Weights of a small GPT-style language model, trained from scratch on English Wikipedia.
Architecture: LayerNorm after each residual sum, biases, untied embeddings.
Each number is 128 + 24 x the weight over its row's rms, rounded and kept within 0 to 255. Layers, rows and columns count from 0. Numbers have three digits each. The size before them is the row's rms in percent of the matrix's.

# up: layer 9 MLP up, 576x160, rms 0.0634, rows 363-444, columns 0-79
# down: layer 9 MLP down (transposed), 576x160, rms 0.0285, rows 363-443, columns 0-79
up363 108:134151140163144134126132104103119113097124082160093099137100092112128128122158098141113141153156116120166118133155151130139142148112127154128102133110144142091092117116112104122137109079137125154108164175131146159147164115149137087143156136
down363 108:112137088118128172163137116121112118178149144149129140158142093154069175097141082110164148128131118129117128114101134117131130137107122107146174116145166124139141125125099119150140175093120135132099141126149117137124138146135134135167156161
up364 088:133135083122137104169156127172107136105140138102123164122144112125150057161120115085115121141133125117110128087115127114079095146118083167110129119140152112113114123133149087087141097125134161126100159157116114135131114145114118130124139111
down364 095:129151150122098162131096121129141162115124166165150119131143107132151146124156078101114116165119135125131111162120123157124147100137154127161148103191129119198090088117101131129101122080105122124108084118134131110191157088135163138146158165
up365 116:117123157105128130082162130190103127142155137104108187187093202109139124116106131110137110142126102141122205136119103112134141192131111129115113114117141138138121113151101119095121076120103125131176134122089130117106091105164108149083111142
down365 119:129166143130132137142101098117088079109132103077111146164174160143107149138147131105161129193157150142118096140128110111137114111128136092143110133121124150132141160127164129150092136122158131138139104131098148145120170078160134164096113122
up366 091:111183134170147113114135111114093141104159099093100076179113117100164087131170101139129154129102125143119124140065147146174130121123103143105143175134149131161127145107134123130111174108168123103119111105129129089131130137121143127098124105
down366 105:141158115107098123196126140174133108140141112083118144147123126160115163155096162126108135112128125168125162149135138146102120125143111148132105097080108093145111115102102108127103107147119107113172149118091126125121157108151173153107124099
up367 098:109118154143140137161178140165118152147138118122140145100098140109121131159163051096138088123122115120077127097105141139108125154125094141129116147135132103131153149110086114163129117123121127188122160115135115115148122118098094111136135142
down367 105:151131155131129133156144143141175140097108170153132140177099087132125138081096152140118170127161095083183093148172130153139139166152095106126100145140143161086136118132104115170140137090121145098129093071113133136141116117111168109141192155
up368 100:131130095105127112127168157174146098107158133128156142113133151131121155128119152174115091128111152135140147147156145125146082160138152133119083164101164139132108139149116066082132134125127096131121111112157134164160084115135107167144174109
down368 097:128153078145139144098110139101149124126106131182175178145110119107128080135135107129193161182117138170168115152122125144109117115109150112168098149095123101101137135142143157153093143133139122181105122140093145104157163135107145128151111093
up369 115:150147112135147117125148107094136114088102088095126088127121088121162098093155180123137129167065160122161119124126137117129139135120128122145122155131155095114160121130148135119120145146131163093116139153130129125105097093150141112086139119
down369 108:080179145119116137185153141160141136104114168119142116098130109138152128123165164158106106151101112141120131094098157130108167119130062111108114117123095097161145119100100141134143149138149125103094105125151139117114118154106155145162147169
up370 085:124140086131101143132119098116163124113088108102110128147113139107071148142125140113144100144111128135170114088105129156100134119125107166141123138084121137165137121153139131133125112153149170125114107122139164175118124126138135193137062140
down370 086:119145152126141107107120143151112158145106113137112106170127133166134129104140154124096116166128103115136188122124132129113132029146094150094114152143131158103102110117091115158115126131169155130123126131116121095109125147140152144091161175
up371 097:174129131170139157165123093113138141141137154133143156124088113144175098129092126099121117168127130147122133120121141154103111073120107120162113106121125127131094154150143139110156098117168110159156133099142118154120118084156125100139071120
down371 101:142163130147128122090101066154121132133091128095130120157158144135113164119122149127123144152144149124150153137123129210153164121110106103086144148147125080118087140117175114126109165135154130101078149123150164100117146135130131149116109097
up372 083:119115143138144176146143079122181128134140123125174125131129149115110140095107138130148112114145164146138127119126121164153110127128127142129138144134129134198133129135136126084138136118109141105102090076117170125118079125125082131161137145
down372 082:123106172127090159108139141139100131095130148131166108130139125121111101146117119134111178144196143131103127179114139136149140136113153116113144139171117128148139121073142107152141122116117149107057153126158143136110073128092109145132143164
up373 110:126131168120111119116157113136159127146140129100128107177130127107143099124173082152119154106125151148087104134088160129123154125151122138151114120127123123106110109099131137188145141100129139124092093144079141159144109111125125085146094146
down373 101:187121124149114150114096115127158113190075090120078115125136135115154129086108146106110114096156113149136124139118118134144139105089150155100149117095129139192158162122175138164123152130112129123108144163164154119090122157119125152112113091
up374 092:139149086111119147175137139100158109110158134117134149136132141144122117113136113124128134115101119122137128170157140094175102086099156107108171103130142069109117165114138130149184139146134161134168079159112089185167140098120108108110133158
down374 092:179114081098073161107100123125127127168165157141156142148111170159129126169131118132123075163151132111099114139169122128166156143073165149116141098125138113095156160138131114138136128099127111113121101137117141147163145141093127119137121110
up375 102:112106124146132113102127134103139102081143149110098103145082111106179093121130127147120131144159139129078097139145122150133103147096118192160118147127128136117131147116125106129161110140157075143113165057091144120120072133126092140105145153
down375 101:145167117100113138129133129169144108121159138103101154139100123120104165103162101143122122130130141141091113099114104136135170160162123138153155110134145119107135135160140110143136133124123100143081103084097150079102138152137096157093141123
up376 080:149123128130115135108168126126145098147164125154163169140066148119134129098136110119107100136112106133129193129121104170113116105171164143155139113133126127115131101160144112096123131110131086169131113130166103118086093157113091146155108111
down376 088:129087093098130114125144147131108094119110129115115121137058150108153128109145150140089113164133093111087170133129166113184132122151138134095132096159094142137140146140129171140096148119098100153098117138217106161171074127133117146083100081
up377 103:089124107128082147116128134119155121121176149156119109141088123120171140135131089139141085137117091076123133120118174159114141112152193099147128131175105149145159127131114146157140169158120147172115142111073142145115133138146121145082136114
down377 102:118155124103139154078093110123109173160108148083128091130149129089159138119095110158138142134144126086098103135163125111095094125115150147114170118132149095136116109159140147130120115110125126170121128133125112167150097147117142109140104122
up378 090:142103162113117177120132090139137134168119094089091127174092103146127108136090127141142118155142092152084080149081109140104096127088119167142127115148130124108155131118126112127130126110104140134118145134120170089141115110143112146133095164
down378 092:087129177122118166108111092131130154087117125189115109121124165108089132088092103120108146160162125186114137186126136112146167117103184142168123123100140141106134152146111121128109139127135105109152151128166147075121162154118158116173118120
up379 098:119167093088151117101117116143179160133162102104124150127085103125093098057120115135170085103111116102143134118094169104137088155139129118136104104095139111124109104157079184154110138115130124142143149136115115128128104123160165103133092153
down379 098:112114070142109154134104156136153127129154148137153150144133134101113078142124151108130116104095140100077168091101150152108126128135161122109156168155142146100136134115137152138141164096120171108131101096106146113158149137119131097092108148
up380 084:112107140147137090151147079099164130136096083110109123099076120063141102130126126142111113135136128129131129142088110156135049098178120086110152163156092153102122136136141134115110138115137099110098124153121096124155091114123104116126155103
down380 089:147152120133125169162116144137114115098111149165094084124155149155138136124148135155071152116146143139106119100157103147122126122119132072122157126112122096123103144152155112145132095110105126106172144136139122180084160145110139135164114102
up381 103:150121123135102124167103107122132137110101132128178116161139128133126153142128073120152111122115125088094128118148149162098150128115095147118098151096144190118132141156118144164153151086124088128130107137113133151120127074091106127151099154
down381 098:171090124144100112140106132147109144145147094159144153174129165147147128145135119092145134142139157138162183184139112116127123159108121121148136146083102094103126132135128143117134086103150110109145089175153104084119100066134125121146092106
up382 118:122136105130155149142125135162122136100132112134111124109094079113138140075141138140140148151169110137164136112094152185102158077088160127124141112120130162138157155073131090139111136119142109140124139107139178140127175150140147147143121124
down382 117:135116124139139111129098168126157157156114100100153140129114112153123138119123092144122172090178097120130165116130102160099115110135152125119179129134099080132163127089161092136153136129147114146108135159152096135119139137081133105119086105
up383 095:155066137123149173131138116174107142126142120129153100155125135142143076158173110146130137117093136131174110128125125153098089136105146128107119097166151127111095158094107154108104155116156152112100181129150128129125106143050137134144127130
down383 099:132154094118162142150127117104143147088110137093168090129168151133122172131125156179114169148124127103127103106137120131142086149171093116178074116130172150187083119133124129137105161101150129145118135122122130107093136117146113136147119147
up384 094:102162150141147099120161108166122107145106116106085144162106103103139159128122118127118114163098116166112087118126171151161153127164139131159135103122131112089153141118117096189125113102121077148098142133119112145113168138090096130090137107
down384 095:103153134167157170113107115086102123173150175105128145156113078107107113124136102172123183160153147116075111172092119107122135121115084128157100111151144128137150130094117152122161115133098168123136150131079102113169140124131115091144147116
up385 113:115114125108106206130127139143110092104160123139094132149089140139173121139163091151131100128137083119135096153120118145096119153105127140111091116145082119080133144122120130121135162116139110117109168144131090142121134089149093128094121151
down385 108:131167121115140139148129147140126120116124119108131095108111128099072136110111118101142122097114119158137131165114154132165103118130140128084128128182131116136105111145156119166115101160126165126079144105144159117123117165119099128112113147
up386 106:135139157131136106126164091121154094133142134095149124132126146105114075091102154110113107098118141116170123181083094131136145114122141135144078098141131138110148120154122125105169145181081188095095162127125133157101081138159160121137140118
down386 108:081178142142135140103121119117123087154111122125096135134133107145135126127117118156149119152120123080117151140155143117148107101155089112129069120130142177125129101100112110097146109119191101184122116156183106099156079162128094098100128136
up387 095:092098096099151117109114137102122130119128131108162136092136132110174093129138172122125138099141146081145124071121119137137132138125139133066141118119156106130168125144134123151110104086111126124162109084094108160116156110188150119166143088
down387 089:118113158125120131133140144109145142131164122109122125104108131113111082123107146138119151113117143134142117093116133138130105131092153078106140139164133160147135153146172142130097165078159120134111178114125141099124186174118143138171118086
up388 099:121162084156143112166125125149115156069140112117135117145137116160157147135120146157069121134160142121132095130116139129140157149104104109121114169132143125122146165099134099102096130158147132175107168130100145154163160120104137102108126091
down388 110:145102172102100134100108116083120128138134136118127115091113130147138128119138137140158116130113132171138135127119118140131120129116188142182164117169134100110101103162149179164136159116116126122131076126137091099104097157120160138134111133
up389 092:118126107135126116138135110157149104147128140106128122118097142126112113146126146108115085071090130108101130141144134121129131143122129163126157154143089139106124114061137127122122130118146114089120051147122137159085148093087098148124135102
down389 094:146127138183162128129118112110149169156112156146110155122175159126126165142147167167151071095161104131150095076134140125140106133147138119132141136109161134146150073112107156120152110133127110126140109164148135143138122136091132157142076107
up390 113:102118111142132178127165099128143110114107115127160154078136107104081088143128138186128145099099134158176106136109147141136113176098124163159127073148111145150116161142133161152113128132097092124135171112096149119127108130120156114109118070
down390 115:111141103181114112125134158130133184114119093089148117068150160108102117125152142119113130130134098156191128113136143119123114140134149116128147133133086178116088124136127102138147117118126128113110110122094092114132099119099105120081150137
up391 094:120095113146128087140118133105130060101154134123173168158123113109093141129112108091159097101155127108151154146100078143166123128089181137175124115150148121145116127119122182118143124090127149151129153181136108123104114104155141132105132175
down391 105:161139109126132155114123125166110151145111154156128136125121092149137172119115089149161095145127149133115127160121082147098123100108156136112119135130131198172143121153075131140078115118109138096153124145138128131094162154143085083120130111
up392 091:122112125109131146161110137101137119120086123134112118160093144141132103147125056125134152147135141131178142106098149138108081126150116139148147135146113103120147131189135113139117131101115148159145135110089160120094118145107123132147131123
down392 092:157144142119123103128133152151107150129130156139059098144153141090153153110115180142132140110083114152112170096072090141148122126117124124159137113101114160119109098150134137184084138150113129101104114132136125081145134119121065119127115156
up393 104:128108125119108147139127132124159109119160141125140106136084085102148145137123162134094152135161100125138143131099143112113111156096151150130140076115170130183112123138095102116108190143171169116125165106132122140148137104134145128147122134
down393 104:150136129153132111114126180109138123112139110102168127103140085087144159159098125131152131162141095139120144138173156102112106113128145126119126129117144088115092118123126118129142151155120151121165176112076114133169127107124114120135141117
up394 097:096115174140101113161098160140141089134163129105105159117175136115096141128138116132111099164132098162124141121174165137111104189097128091186139123165111150107142131087078099120123124144134111159136116129181132154144163102115136122122117162
down394 092:125130083129130111154133112094146132139085117094113135117152146093151119132178155099131079114131155143121125148111097108134141147095113112145096112121143143098136116096150123102146175127139117115119157105126150116184118153155165125093139161
up395 103:096124099131127109087117124144117121154152118145141102098138131111155105142118126152094120117102116087132143136122152129139127133141131148141136130154170127136155125119129125094168133116124167149124128174156153101119062106095130116095121142
down395 099:111165072083131089125126119149126147132120101124171136134168109137109136116135141174160112126180107077161110134152150141093133088145119080146119099132150111108127132120175116171121139160178169176067125151115128122156110134122121135101145115
up396 088:175151136057082119135146106144124138115128103079175116127105123109085091127131137138150100130079148094136135143125122137118122131062124132107094152106138143126120150115156161187175163121134166126105100105137146130163077121161169104160146131
down396 084:112114124136088108124092150148100135129195125174107100099134136083121082145150156098085143104137141138117110138165115120163117139090073101122131126170160162135121086143119136130114130119108076148115172139112142147139142133106126113110132135
up397 105:154135122157122103106142087097118131159151087106164090134151079132116114107137163128115073132145105116095100126115123176113166136149138146141152136142094137115119109098071105147157175129123097162106132131156078113141086123134149148140108146
down397 108:118109106137122146145133122080128164116128128096142134095142092148153078140100125145162156104122133161144128128130110116157091146131107117124138112111173123137111113141169135151106141155126100119181122139126122160124108143135107074108144153
up398 117:163161122158128130160124099161113180125150090141110127085132136116127154104138125123130123143140120142157101078206140115112107151163146138154130139125059130084134107138138115154157127137182138105129110104104116133158141093072127123125116115
down398 112:128127155126142134180135113160134129144132113111162086096130130147126194102123135109158129156150125093123147190059108146089131154122161148129114143084094147138129117132134118136147120115107136112154153138121113164137073159139130117122116142
up399 112:134140098149123123108160089114096145116151088115132133161095146111124094136135168115179158124118129123139196108123109115114096147132172170099106160147149083116135111098096120135136158136115135100111130145132166160102115164122150157144093118
down399 118:162126138148156141161141093157163094111108118102104143071171109151142101149137095120129087099170134102140120115117175130133121125120108111129148141131168157133159158137116106105135137173128137131132128146099136117095101139119142110123155175
up400 116:125105100155134134117111135100118168131091127118115136138064155138194154135096117125121134139152133129137114143100148067114155092121141157115113163122125168177142072123134084124130198125126103143153128112125134127122116100122104118114118141
down400 114:140109107111142113131134148081121111068149107080152153115161129122108168137068114122162145127139110140153139110089161119169086119116155167116105141127166136187128130115141095131112159136125084173150168127129132130178155107157151112121094100
up401 098:140125119116104146152128124103120135109153145132093145164074158120157162147097141110144155097112113166136141197103147157140163177135152114131111089136129140134116087125121169113146116139106085087130154113128122130155145123106149131128154111
down401 099:113164118137106129143129149138089142141098099111145105111129100131139110126142154155130083142156135097119121153166113113122110102101101175157118157108129134132133181124100125143160133100159139144120137134158112116104092133171147127132119142
up402 072:091070140090165125115157181157135132110158149089110169122076127108111142136100114101125121138104143134150122089100110147092051167106101145174150155123156146139155173111122125167136120109135147138110148131128124131104152132183108157114134145
down402 071:171144111119084143135112109131082124131077090139125153088139157159127138123165076089118123136101123118115152101149083083135128099196152139147102094149129125136167143166151148129123131137124087113109139139135105162117100098172154152110119101
up403 114:152116095149146103080126108113158103113089115118148122166102137122137117130131135107174111152112137140129115080095138129200150137124201124111136137113140123154135095112164121089129157130102134100087151179154167140138123106108142147111105134
down403 124:113121144083118153167155136143130127157145177106116154139139091163140155090126156143094129159099097102105141166134132156106116104069110147122157139148123153141123132099138180149121116098188133133135116167094143135129159136103098153139138132
up404 094:176152166180135159141154131131108113145139127107175160147129105108147160143119137137141114160103110122140131137119112115118173151135099126160112100158118146119089158146110084095171108125143095112124088081111144174093137124145128127117123181
down404 100:104126145159163147144170100114155133148121164077150131133111138104090151147132164159107103131117148108153141152125169110149119097135147122125147149149121159136148140138116111141142112109096164096155116086146140093153166125111092143138094112
up405 109:115181125152102130122140117134119099142155137122147109090137108130137130102118122135088121122117091088143125111137161150140145116113108122133098151133110150176171131088104076148138126152139087115151105111094149122167128129139139157091137146
down405 102:088134158131109132155119133096137129102130124144117117162127165130162114106153093113124183147118150121130120135113112122118170155156137174121146092145184140129109105162162104100114103090096181151113133139131149158135160129115178171138111097
up406 096:160130150133108152168159092090108166096159115133128154090115110090123141091135099077125099131101131152141089130143160158115119103060132113117101162118120118167160149110109084108130140131090161093114144151107149166167132126157155162166120097
down406 096:076120114090077123119114078163133136135116141171144129142089134152154103124124122111110150095166122120099131188155132134118151109141121124119138124127079091129088123163158115110121190145103103121063101159144081138131128172106141130127128103
up407 095:103187112145125151122148135127149122131119130121141159174111070096170123181127113115152118126117083138151083160134148121102086103118114132168077134137094151088114153142106129159114163115128104129154129135118125136116103124146115156142106127
down407 095:089161089087149123135078116125089096149173134128121093105145112144111115147113160121159106095112103121109093162125120122087073065148088127138129106130122143146143154145149125098140165172101104123120165127142114116145100141138129163140119122
up408 100:129151093141084131155135127126128136128125103089144121107119109147136130140112120157088132169114126097093169134113149109116106143117149091086115105149110118132117130110177154119135167169095098139109133127118162139139184077195063115099110093
down408 100:140134164155181104136098142090137131150067114164109140132133148151122101119123115107161142147111141142131090158168098112129128122131115150168117124158148115112130092113169101097128106119158123131129086103125136154126116114148112117131149141
up409 111:092168152129140109109145131125156106142141117124110130110083117101118121109095141124138103115123126151182096156133149129116164129155107164114102144165079159127101163114097132101102149186138163186167132121145115135121120117152154113121121159
down409 114:095163155146130121098117099109168156144079156104125117131128096129158143113120155177081114122098118142111167132137169089104104148129089165112138163102154120124128081120146193108131160111130120138105131151139152161161121133127171154138158101
up410 074:143165101092119176149180078150150124156123109129111135112141134134126126118122144100148096109118132131146151112106132109129115086128157123149139120144124153136119180169095098158104142108117123106126085113119125157119133096141145111135128183
down410 084:182145130130167136126140175063154148162129126115151126084103178101150093112106128139154108132116121151129128052101092169114105118114168138124144107137126106126160071113071154143101156116089167117126162116134099119145124078128126077144171140
up411 108:151134135110075157103110097098131124161159116111157183119132159129138142130129134124150125136117146119122115144156122140110186146103161140151122149133149116134126138106153125170162151130151151172151101111110137114077120114084082144113098061
down411 108:127101131114118117169143158099133136090062159113110128128136118101140133107083094165112160096158151132158158133126165138154150151149126096158098094129132080113095161091086101102081137126134187124147139141171132157112172166117154095131164145
up412 115:111145173141125152111151144159112082129148114136107122126116151116095147114119141144105144128146063136137147100136118111067126170114156144158151189110158115114160128118136108134152135141155101190126108158125147138151168133139141139120129127
down412 116:125130108147162103129167092130146104150114158137110134130135145108104143112184124033126123132147126124184117125114084134102123184090121168140077124122123124085112132174141115125116150106115131133116115125160108138107124099137166138148098149
up413 094:134113117166123121177128157115131116128136151116121137114128134120139169107141121138147139099138112128167130120096157126111085143129124103171134131070158130099162101121124121129079124148105098163145122171154160184130168141133123097102142133
down413 099:131124125135146141133140133122141158140133108125101106148163093127133110197148102134112154171146133114110126132130098102125086099094106141154115095128118128067133086085174095118117135162123142146125150095135135180160192107153125092083118148
up414 100:130125142116142104129150110111111148137118100153077163104118094108124098162136139117148174139108101135088168092152127152106158154135131102123156112108162106129159137118113087116149158132122172125133100103080135113161107115157137134129160142
down414 095:142126127127182162104129137112135152156116127166091087087187135155161149181126111097076111136130131117115106134156080109095105096148115130116132115131114158084134121133157112137168116095127159111127153073146128094132166172103153098150104124
up415 115:139080186156158140112106136147089155086110144117148145159151172158110147162120103147120107119135102087100171125136150184160105163117145194155135147097109103081141114135131109106120130143185120193116123112142124151099135120104116139115117141
down415 116:135178095133091090124154152090144122123149118114149149152103098127134144109134117111128139107164150160175097134115164142172099139147126110092098108135163138135128117118120113126132080113124094117110105162154187104135147137168127143113135090
up416 090:157100106113106111087127110122129114148178152119143145113100162139134129127167147127148129135130102134155106120113129174124109091150156134126122107119095127174148134079084117117104142099134120117133127086120138130131078094175130136174069128
down416 095:142111132110148079092131139182148109164111086124108120149115121097140167158136145159099143078115084139114126116107134111142130152155142092081131113141109120098102120098154148128174072125067139103143121133127141140125149141123127145136164107
up417 108:147101093128150095105124138121130090176130130090092140139117114127157133139147088159168138123120109135148112161139127111127112143101107150111165157130099119117107120103146140107113154144143096155146110129113124149117104149118121158097110169
down417 109:120125116140147121125150169112128096204115112159109137114183091135112154085110115112165131129075104131144141139107112106124124101122127090139143128156130093097138141129162116131130178128071152129149104111058139164084105150132135125109125118
up418 113:160132122143091133126156119133137165121144081102144104135141099169139136147165125094144139144163128139132143146132128120168104166084133113174154139110147098127129126095104156146165124107156098087119153124107125122155135113144108147089138120
down418 102:125132137153122109119138120144143131117139124107140152146112109087090159095117088174138180123105145111113133129149127109103169164147156111144149076156122141108114126136126157139095144129120129155179061138127122115152132178084144108133142104
up419 103:106110106148166136130148134153143102106142154115162134156111116119154117164103114116124131132132127168100138120105153170088135134173106150148152162145059133108145120125130114129119118098083067151155157092107146135081133159111142110089123141
down419 106:129147139143093089130142096158156136172113147139105151119118141174151118140116090160136103103125139084091127107157107104153145156175123164146121102122151145175127145101123144172135145118113086126114109147136141132147164103104141112077123126
up420 108:145102118095110151146129152098122097185146125107098135121132073097145123125152154123113063164121140120120121119135120145101117153120069141111176127115123150146102110145134168166162111153126127171132145125165145121106120120123137097085138142
down420 093:101096152170118108086168157148108134122170123126133131102154147154158122126098130129124128131156147121129107116147149152156143110110141131117128132103171127148107123084113129105100148123100095165129102143141132150188148110105087098141091141
up421 093:122163153133060125103122067135158134133146116149126127123083104111136110126133128135156125135102104131091142114097118182138139120145158154138152144167145149164154139117093099101092159111094124139116146083092115124120128110176098137101144145
down421 089:125158145143122073132163120160110167076103113156110132133098136140117101131141161134064146151128123140117105114146128143105138140156125151145132118124129109105158097128111099119147136140139123159129189146136167122116132141156137104106139121
up422 110:115143175119145115120152172139155074139128130091116133150147113113136113131120133070113122123094113101107156097134111099117137136135091111137109181128105121132162118140074132133117138202115113093132145129066154131108133104141121141137129120
down422 106:163120127141111145125111147114164152089131174193145123158089121163131135126147111115122119119120121088104145145090127130139137152124082150178162109135108133159122148125034148159125089112154104129144154123140107116153094113132155122154137116
up423 094:103145075158127089178099172119115136103123120144140147132090119108104157145104119074122139157127114156107144107118110135119084133163120086080101127145161147148170143135132154135093144142105159109127119125143169160109116131055160118105137114
down423 089:113140123137113122115119144146143084149149127090105117122118121170112163143087115152156127141109146097192152124133150096118083094138148091110122126113167157138138107123127143123120117112082091114118140135107141121108145119115075114111087168
up424 107:110094122078119104172127126182126120093117099099128125107141133087136103127118152128121127149120120115103128136115090168105104120122106165106140121091114112169142129102121138129097152103141125188170098120103175140159095115132144137144155118
down424 107:141116128147122117180120108126142124088146119110115117105153151085125163104154148096138082141139138115119150127099120115139112119142136113115111132125138091112126144154102156150048122106125122180150143113156148107099127120097198168151154155
up425 102:139143143155116105117170152099135153127148098103088115114092143111139139129094126135123162120110100128153153123180136146121135175077155139117159124116125148141149158088115098117143119088148114123141130087129094171125131139123126135123099131
down425 107:118100133110113151146097143072129115126177105123138131110093102118137091115158127132138086136115126115132125126097116142138129140146142144158169121108113155133149159161100124095123164122134174100056136160118092113093112099159139102166158123
up426 097:126120115126154123166146102140118120146114106124148139140127098094119132144092137109070119117203147132122120138122114133150151149108153111162093132146162104106128077176066091140173164169109159150129127092168126118149159135132154126147087179
down426 109:124131101121168111126131151137120095173140155133108183069113110129120140131106091138110105104154083093116109164131101153125157138127107146176119184142127108164127123123183119119130166137116155140134149133108129122104123132144137093104090130
up427 116:098157094116115087108133119166149156109151117123132114136112119120147112107150159121140144146159101096151125067122151103118193123115136087111133149139144106124144115119118117130114119150128170140127109159133104163132091113097124127092092138
down427 112:105158109117122128089142124141095145158118076078126121144124128108131130109160157130129114111164092087153113141123111122101144076120085079102141131141127127132122161112145131139102138147157131124097122136168136062130125103131131141155150125
up428 087:159116120139083176102179158134138109117141123091158163098120111110104109123130150131147135130119152193099131129142134149136105136126144185130144129147137126140144166128132115135143128149146110114093158119154130142081124128147110085115125163
down428 089:133123142138086099109113113144139098098124121171150103096160132118104112174136125142119144129151103140121129192158130139114124144093185102118136096061108121156121135182139105143125162192077115136141139125161138098097141116109126140130122084
up429 101:108111144073117132145117089142142054134148135138131166098103113135090112096104133126148135130116135151140176153138149096163073179106123106144101134147123098154122157181129144101132116119103140128145130099131150150146123127118144128095069130
down429 099:164122144152109105107154085084125111138130134107156167082097137156121070185126122133131126138142156101101081087131112160197133117140136072149125145099177155113167109125113133122118160133170140103097157136075124134155093147097114134106126130
up430 096:114121108143134109140159135112149170069145117115111163175191153129119141146128154142127139138167100124095138118105167110115090116118133120167123113089105107082139133116116150128136110105125089126152113121148103173127135109125144138134091120
down430 103:114152115092108141126141125137161087087126121108137115115133115106127128133121162120171126167133100146069097091143106118093112090121113098132159151162160126151114159182119093142135108121152149131198116175142131156110133125141142140140144095
up431 103:163162112129140098118156130133129138094107135140133095111134069141142162125125113163108128102124152098165101150123151114138114143104177141128118131103128131157150122125121085071135163140116125112170122128098123159144110116087112155137119110
down431 098:119128144114152089152147111131117144137139153177135103110119139108187141150146170092133152115142146143098180140147103088098173151113140149094099134123090139105153095164094107108116148112117095149145157119161095154109185080099137124156137136
up432 104:142104125069120091140131118134138133127142122131137139111114120087139136116130069121159149204161110140136091144088120109101125146153138159082096141139121115149145154102110131162142160107125161132121140141142124179103136117147141167157119140
down432 101:116154135176129132104157088089130116131118159082155120077149125146131111107127101129133104146101118127069125102141165146125115144137081114137119132146130131161076117135120163139140142107115086179085130134113165123132107079141071143125119132
up433 095:129109154097135099147172139125152098112118141121100103128120101090155125169142121152161156116130134138146217085109124102125115113116094173103128122092180122145138133132073152139144122141127160126163151145099168136113125141135126142127133147
down433 100:135129115140151138123092114076127131097094112159118091139131116102116163156098134121117139164121153117120082117161159087118127080144159137131117088145136150110128144136156134097131114110147102133134174161150143125153087129135129147127156128
up434 095:152142121103114154146144113142131146161138133114142125096109145124145157123154154147110191103118111105102134135069117142109119146103116170131112187115135130189133181144130148138121124092082165128155135082089159164116159118115092137155144135
down434 087:064157118131100109090090129146140155111164187154142109132124112103134115177114180114112153114136106087120131112183106126145173159142146142148120123156147122160144146129156086105123135124087146153141134131116101136104152134106138095143158101
up435 112:159119140088115115195095154155158123118132145132107123064124120106127104122154140125117151120128121140158121133110156099126118129119104157167158174061120160123127145121121128166121101142127115116094107141133163132127130149099135099123140140
down435 100:126178102106097162104126129085111106127087096089126121164114174105122129130103087125105118146163130153116075142115152107173140084165169140112116164121124108140102121150173101093114135129119133151126082139131128111126158108123159141152158101
up436 105:134143131129136121095135148099141095162100147070147158162100122136131112144096163155142127136121133139117167120076162085137126129122101124120125122149093095175155093164110115115076131122072121128140086124124144139137148135091152119101106144
down436 103:136117136153120108133143137108112113126100124104136154110122110133080171138163162121168109131136120126119136152070184149114174094151155080121148089099162081167140109121130139106151128148073146139105085125142118109121148121116100121103123106
up437 100:115119100094102154156120135110140100120151096137124158124100162126137084106161154122117117094097099113155150096150097133092120138106104153145181152120134155129115172162120150119140167125148166174137104123134168101132159134167128117154142135
down437 091:094129109143121108143110158143107109148158145139120143117096110102125104123152114155166182168137100153148203150124125141120118164058118105177150111096123079137115141126147114138139152153089122179141150135122140124184124113155133077109131133
up438 116:133111114132149151092111172180092173116145173117113117125132124111133101150141131104094160153113089141134106100164131174112077153150106108169092153136099161145121175083122148123130137120105111149105169099112124125154136096141113106115090145
down438 114:152120121113129107153143158146137166105118126101104099177115152121123146151134164127129106173111107147127097124136108127113133126169158162139141175139048158154135158121092136119154128087094154139086131094099118111130157112108182102100098146
up439 107:119107135109150082129175108106117148150140149118108122103117144148127069115147136114153102117105149134105146121153136134153138150123090111166096132080095085148141082096127098104107131130109119155129179110129128158172132146133147189080124142
down439 109:106150129123114170113204160144163130158134137177083167116142152147114082108124109136098104113120122184131146105129103099167114146139126102104114141078129127168116137143136112109140169128092160138116108143131141111126151117129108164132173163
up440 103:117130115143117125126161124150101151085111139140116142113107119081093153140142138106125108158102096129128145115110176160106139126060160114102137119106125175111132180147111107126077129131158107128126182123141136141131080065123175126166124123
down440 108:124129151138115121175129143056115152123119110129119119160116127122089073145109103110120130125102076173129133118134118121166166119130115136151126127144159159091104093137148141140132160130131116130077106130109113149103145137162095135143097140
up441 091:137139070126116133104165087130111097117148165102131068131141128161111148130104138104136117103166165173165167090087112136100133157115159121144135123173112119137109101087154090177113122135082146170139124154102168129129120095114124140145103104
down441 102:145134083120159137127121145111108102153148138133158123136138121134150121163132135101129070100160109153100112113101123127108136149127125148122134151137159127110126145104141139084122120149133153096147158168105117140101189096125138105137170134
up442 082:124120119103080149185131159060162137126169212085121152121134122105137110135131136072118109163142146114123104103144130133152070126143122147115102149127130160101100104119143074109122145094122167150120139140120120113136176107109120151145163106
down442 093:102167136074124133170100126116137113146106145144126161132145136113157092121138153108099079108150142100168149133128148106154121115136102127137093138087094099101100075125076116132098125143091131122170127145145121105196120134117150116143151131
up443 102:164071138121116115139139154156142136101133134122137134125099126121106130112127094174140182125101133119142078082165112100120125202122108148141110118144111167147118105141155087123141143105158109117121121121164140159142137126150140142144196155
down443 102:139127121109123186120123085172123112153126124145182125152159145126152200145136117132085120092160110154117120112149134108141131144128112108124152138104161109125144100144144106130137109102165103154133086139132142086127126062096170151135102121
up444 099:132130125142156102142113108098106128170182057095141118156080099123179136117087140119154100105165101174150138159081108142145159179135156141129141131140073130133131125155124114118159090134107145121092166136109122153153115179152126121126097107